Weights of a small GPT-style language model, trained from scratch on English Wikipedia.
Size: 10 layers, 2 heads of 32, MLP 384 squared ReLU, vocabulary 4096, 1.77M parameters.
Each number is 200 + 30 x the weight over its row's rms, rounded and kept within 0 to 999. Layers, rows and columns count from 0. The size before them is the row's rms in percent of the matrix's.

# up: layer 2 MLP up, 384x96, rms 0.275, rows 0-16, columns 0-95
# down: layer 2 MLP down (transposed), 384x96, rms 0.207, rows 0-15, columns 0-95
up0,090,237,188,178,180,202,213,215,223,239,206,235,205,197,239,160,227,221,220,223,141,261,241,216,181,152,229,191,274,176,186,213,186,192,158,210,217,223,206,233,238,169,180,178,194,222,148,247,208,173,244,233,210,216,201,161,193,209,173,163,234,214,194,199,238,205,173,214,207,182,175,196,242,205,274,231,158,254,240,166,238,194,202,188,168,239,200,170,147,229,186,210,185,130,197,216,199
down0,087,173,239,215,255,190,189,201,131,180,215,188,133,178,186,232,198,215,175,192,167,189,162,206,207,259,195,169,201,230,208,173,220,158,173,193,200,176,187,192,209,197,250,232,194,245,255,215,171,254,193,200,215,173,192,178,220,153,168,217,227,185,216,181,235,175,208,171,207,173,211,193,207,188,117,175,216,186,166,221,193,165,167,191,155,215,197,244,237,190,240,233,252,245,206,123,174
up1,101,231,162,210,252,215,239,203,183,152,166,174,186,206,251,194,254,239,141,225,170,207,153,230,218,208,188,201,206,138,205,227,129,196,215,192,205,237,218,205,196,239,173,199,183,206,190,184,269,202,171,206,215,189,183,197,214,209,216,177,209,187,276,200,214,193,211,180,138,200,168,186,213,241,191,157,218,260,163,238,184,229,167,169,232,192,157,166,183,133,191,236,212,216,192,210,230
down1,104,211,211,209,177,181,170,168,210,254,172,208,165,167,225,263,217,232,191,187,204,177,180,241,151,154,184,228,154,214,228,167,190,192,224,156,181,240,199,200,235,182,213,193,182,204,202,210,209,128,277,187,89,227,210,214,220,175,210,169,202,168,169,243,166,202,185,219,212,232,211,170,231,194,174,156,199,219,177,220,234,214,199,186,196,177,227,204,232,202,229,168,216,155,146,214,167
up2,107,179,161,172,148,211,193,242,196,196,151,203,214,208,202,225,156,222,228,151,241,182,194,145,252,153,213,257,223,201,251,169,199,229,199,237,206,161,178,180,153,193,195,224,208,192,203,181,226,190,231,210,213,218,227,220,170,213,141,186,172,175,237,217,201,263,182,204,156,229,265,216,231,185,232,144,249,179,179,243,210,212,172,196,213,250,201,206,237,208,173,171,138,222,211,204,184
down2,103,175,115,219,201,187,152,224,168,176,194,181,152,201,161,189,225,174,217,186,213,229,180,262,152,214,214,180,236,223,203,233,229,153,217,213,205,178,254,157,178,200,234,166,235,202,250,179,213,181,174,216,205,200,229,147,185,182,179,261,205,185,218,250,195,273,221,204,217,209,210,149,185,195,193,237,251,162,186,195,208,166,224,150,176,199,194,176,186,177,203,148,155,187,227,221,175
up3,094,166,166,187,226,173,187,195,228,176,151,215,224,228,113,212,196,234,192,197,229,179,202,250,210,221,222,189,158,176,246,155,147,170,142,209,239,175,215,181,182,174,220,153,160,153,207,209,169,175,250,239,207,191,182,160,171,140,203,217,237,153,195,170,234,208,189,226,177,207,273,207,222,172,198,163,203,176,185,162,202,163,184,199,225,264,197,189,183,175,186,207,196,199,219,164,201
down3,097,144,201,250,200,203,168,216,263,185,230,149,181,186,262,205,181,232,242,174,169,196,205,206,165,163,144,194,216,197,230,194,162,232,234,240,211,208,235,192,185,239,180,248,210,234,239,250,222,179,215,159,160,182,200,155,207,198,203,248,183,203,148,227,198,129,240,173,191,217,222,203,192,232,190,236,231,208,215,165,195,221,223,180,205,187,217,236,209,220,278,192,219,161,203,239,201
up4,043,218,191,166,181,246,167,212,165,225,150,141,228,183,201,217,256,205,197,214,226,201,208,160,196,166,170,233,214,160,197,181,156,187,159,222,177,247,241,220,209,139,239,156,222,165,193,179,215,222,199,225,210,198,202,221,173,256,170,202,212,201,216,271,161,188,198,246,156,222,193,164,138,223,189,202,177,188,144,223,243,181,161,174,242,187,199,200,207,203,195,240,181,177,236,188,259
down4,050,207,214,120,215,131,196,209,192,180,200,193,218,216,109,203,244,176,162,161,203,233,228,173,197,192,151,219,205,204,192,214,188,193,192,157,242,243,216,183,222,269,195,196,133,193,216,137,191,220,211,206,235,200,187,181,235,189,253,193,165,228,226,236,175,211,223,218,212,227,186,174,206,178,178,209,155,184,183,130,200,186,202,201,206,202,237,212,209,206,131,161,163,186,179,172,186
up5,126,178,203,198,224,210,213,200,190,241,203,222,220,210,153,246,201,199,243,199,230,215,150,248,222,210,220,212,179,204,224,233,265,226,159,132,189,174,204,196,181,133,229,174,183,165,197,171,194,166,234,261,199,182,170,203,218,233,210,168,172,166,232,201,193,215,284,179,163,183,180,195,175,164,193,216,211,218,239,211,208,240,175,201,243,184,293,243,202,230,190,198,203,178,238,166,191
down5,102,198,156,198,165,187,163,231,205,215,191,233,147,206,156,134,140,210,156,212,180,211,226,179,237,236,177,175,217,219,208,226,192,202,199,205,205,191,153,215,176,196,170,234,203,159,196,254,193,215,193,145,224,227,166,185,217,123,180,213,235,208,186,175,226,182,189,193,231,193,235,239,270,246,219,203,156,251,238,199,176,183,237,215,236,179,226,172,208,192,179,213,279,187,201,236,220
up6,090,147,189,188,228,233,188,181,153,178,253,195,231,177,215,216,220,192,164,161,193,201,156,195,211,164,161,240,192,183,255,110,211,186,212,236,136,219,217,193,165,246,237,248,208,196,185,142,236,208,226,199,232,229,230,201,198,215,216,188,219,166,223,236,211,178,183,216,176,165,248,157,220,181,191,216,192,190,209,265,192,175,176,187,188,196,180,214,163,184,189,196,150,138,161,241,202
down6,098,143,255,218,173,209,176,137,224,146,182,189,150,169,188,184,245,224,198,169,230,221,217,140,229,188,164,226,245,195,221,221,251,242,201,217,173,156,195,258,200,171,240,160,191,237,253,206,208,214,168,201,209,206,195,203,210,204,238,192,204,276,233,249,163,184,163,232,183,192,240,176,180,217,182,225,157,215,202,208,175,217,205,174,224,193,179,215,187,188,213,181,201,253,216,178,254
up7,070,203,171,175,165,206,142,210,220,203,165,198,226,227,161,208,154,204,202,159,222,203,215,158,211,163,247,206,215,176,136,161,181,195,177,231,213,190,191,214,211,142,248,131,223,194,173,179,235,181,241,249,196,171,202,194,159,173,187,197,232,199,203,170,220,211,244,196,139,229,212,195,223,173,230,203,262,234,141,167,216,249,233,178,191,248,194,174,169,148,184,151,194,183,188,207,187
down7,093,174,270,208,221,156,264,200,186,139,232,244,185,182,221,198,258,216,196,182,229,190,185,191,218,217,170,213,240,219,221,221,209,177,211,250,193,249,171,201,204,219,176,185,188,204,176,215,248,156,178,178,157,260,192,153,234,188,204,226,185,207,156,200,177,159,173,190,224,203,190,255,203,235,138,220,155,206,196,196,218,206,238,200,203,193,167,217,208,248,274,222,197,143,169,209,172
up8,115,217,208,182,185,136,233,183,236,203,174,213,179,222,239,249,184,198,257,186,199,215,194,175,167,198,253,188,231,202,200,179,208,226,198,212,228,183,198,140,229,182,209,210,185,136,225,142,210,193,194,207,241,204,181,187,179,157,217,176,290,237,217,165,224,224,238,218,201,187,219,169,145,144,206,191,205,189,215,224,153,217,202,221,163,209,279,202,191,203,229,155,216,187,226,243,254
down8,110,217,203,207,223,234,206,221,214,217,196,137,171,206,163,218,217,195,199,187,136,181,196,183,225,167,211,205,225,209,201,188,267,247,179,231,114,200,223,237,195,242,182,221,173,243,208,262,205,216,202,221,215,225,169,176,210,212,211,154,167,180,244,193,207,158,210,219,246,235,176,197,213,188,155,175,159,248,223,192,190,234,250,182,185,244,213,156,172,272,228,227,171,196,150,179,216
up9,106,231,169,229,122,222,195,235,199,228,182,205,198,240,177,213,205,203,210,148,211,202,181,164,220,188,250,224,193,234,209,213,214,200,174,233,210,244,197,167,195,194,179,162,175,261,181,130,186,219,201,218,191,176,243,211,168,218,195,172,188,195,257,210,234,234,225,216,187,228,219,184,194,207,192,208,224,187,262,203,270,231,209,191,211,216,261,196,146,200,147,231,161,113,202,198,162
down9,097,240,200,333,230,177,211,145,249,238,216,134,188,209,192,168,175,182,208,239,216,197,166,207,213,240,221,204,256,158,219,211,194,221,148,173,239,188,198,225,217,205,163,213,223,241,240,287,230,183,222,193,227,248,199,222,198,200,203,220,191,188,172,195,198,165,179,181,202,198,200,207,166,200,217,208,187,201,177,210,209,192,245,221,246,210,184,202,249,193,248,209,211,220,215,197,202
up10,089,217,143,173,175,190,185,145,202,223,127,193,208,174,181,239,272,139,218,208,181,238,229,188,176,195,149,257,144,168,214,178,210,183,210,178,216,224,235,199,209,226,181,195,205,202,213,200,170,223,210,223,190,204,200,235,171,235,237,160,266,181,190,166,245,180,161,211,162,187,260,176,222,154,239,247,211,241,204,190,188,174,157,212,231,203,221,173,213,220,231,176,184,205,193,229,168
down10,094,193,204,227,170,211,247,167,167,225,231,239,195,220,216,213,211,262,214,181,158,161,219,190,160,194,217,208,204,271,251,171,192,191,211,193,168,180,218,109,175,179,242,254,167,183,222,177,191,176,188,127,171,205,193,158,277,162,195,193,202,189,203,196,216,163,208,220,226,203,199,194,223,224,192,182,191,166,216,222,213,147,196,208,179,195,210,188,168,192,274,165,180,154,183,222,236
up11,103,242,247,153,151,151,239,201,228,199,226,184,193,237,228,184,182,224,169,209,244,145,196,215,189,177,193,205,199,184,236,164,179,235,207,189,185,210,168,186,175,250,208,211,198,165,212,194,222,188,199,283,214,240,239,229,198,180,225,228,235,206,211,176,259,177,205,187,156,245,184,241,215,189,210,223,217,165,272,195,180,249,228,189,218,193,187,242,152,186,161,173,234,143,188,190,153
down11,107,254,221,194,230,181,176,217,193,158,199,261,219,226,169,210,208,206,218,233,221,111,194,232,183,191,203,217,200,202,175,243,204,201,143,161,200,239,210,138,202,190,155,160,192,261,160,166,186,198,144,179,220,237,216,187,203,223,212,241,190,200,142,193,212,169,284,194,215,177,204,144,228,163,176,178,180,187,241,176,234,204,194,197,164,197,189,199,210,210,206,164,181,247,184,170,171
up12,107,231,204,197,236,202,246,209,188,230,217,191,225,246,168,212,203,256,222,200,148,206,189,229,187,271,188,191,194,172,148,167,199,193,195,157,211,181,232,166,180,165,203,221,194,241,187,164,217,219,183,214,170,164,140,274,210,265,191,243,285,194,240,154,213,218,226,171,207,218,201,155,178,190,218,175,201,200,209,256,166,206,220,225,245,230,193,159,187,172,186,189,187,206,173,190,237
down12,107,219,257,193,234,257,201,183,202,194,171,217,186,161,182,197,199,181,167,222,200,214,191,172,186,202,206,174,208,242,193,198,206,215,224,143,181,154,197,188,107,210,212,232,201,230,259,236,216,171,235,190,162,203,204,184,181,153,195,262,171,168,191,234,162,201,156,196,178,181,211,180,216,172,153,189,170,196,181,177,224,253,175,180,233,254,245,218,194,116,209,173,152,188,197,222,164
up13,104,203,219,212,209,220,163,236,210,197,155,231,223,185,213,197,237,183,158,160,205,216,194,185,189,180,188,268,196,145,167,146,219,241,169,231,171,209,223,187,192,225,208,200,222,174,253,128,209,177,152,200,220,227,208,228,247,186,188,157,158,199,220,203,204,213,209,244,160,169,223,172,172,218,197,175,140,182,185,188,139,220,202,210,171,191,166,248,198,219,234,244,192,171,289,171,209
down13,107,174,175,228,264,191,173,164,226,151,161,202,151,221,205,209,165,230,221,174,234,158,246,229,200,238,253,238,229,219,192,147,169,169,184,221,227,240,208,199,228,201,135,212,236,204,199,230,188,195,186,228,212,190,222,223,205,179,191,192,212,207,176,221,198,248,187,191,250,200,224,198,230,107,229,225,219,228,169,166,253,226,214,225,142,182,178,232,217,204,235,164,179,195,195,231,236
up14,100,187,239,222,191,265,209,245,179,213,187,192,211,207,210,260,243,235,264,191,208,248,235,173,171,167,203,169,198,159,199,162,231,188,196,173,164,192,153,207,212,168,183,231,119,214,229,236,146,159,161,214,215,168,237,150,179,235,191,190,168,260,199,181,203,242,206,192,171,229,207,198,228,190,183,239,205,209,162,219,231,198,268,164,218,170,182,206,236,198,209,204,212,171,177,182,218
down14,103,230,212,224,227,201,179,214,222,190,239,198,231,225,241,205,185,200,187,186,226,178,227,224,186,210,220,128,232,260,164,234,178,188,214,222,165,175,176,216,195,246,147,194,156,230,182,249,241,235,225,267,171,175,201,204,238,214,223,144,186,158,232,178,188,168,197,185,206,152,244,179,180,175,191,152,195,254,187,186,196,143,218,190,196,248,210,250,153,219,222,219,226,243,226,233,181
up15,113,235,188,197,187,224,210,183,204,188,202,210,205,199,252,180,209,205,201,243,211,163,183,248,202,213,228,202,203,218,156,242,244,196,142,174,223,214,222,233,221,238,216,149,216,177,240,133,251,225,281,227,226,172,173,207,235,200,226,153,222,181,140,229,209,207,214,222,167,243,187,130,223,165,201,172,228,180,218,212,173,178,240,197,232,208,198,177,180,236,168,185,193,192,209,227,122
down15,115,175,234,168,211,190,175,160,177,256,196,167,197,214,214,197,172,246,195,220,274,172,190,214,183,176,151,180,268,235,159,223,163,202,193,190,239,201,188,192,197,197,168,188,205,229,188,139,213,213,166,225,224,193,180,208,157,162,188,221,142,136,169,206,204,185,170,274,230,229,212,203,170,207,217,197,197,266,215,171,224,157,158,176,196,200,143,202,186,203,166,187,243,202,171,248,208
up16,110,257,189,186,221,246,188,197,155,199,194,195,181,253,198,239,240,168,260,181,214,219,238,210,196,204,218,190,189,176,143,167,188,253,178,188,254,209,237,155,192,239,183,218,242,219,169,135,182,212,185,233,164,183,217,210,190,230,186,176,157,217,166,236,164,185,197,194,142,153,230,187,202,234,164,180,257,222,238,213,192,201,213,196,185,252,170,241,169,216,172,169,146,165,193,187,207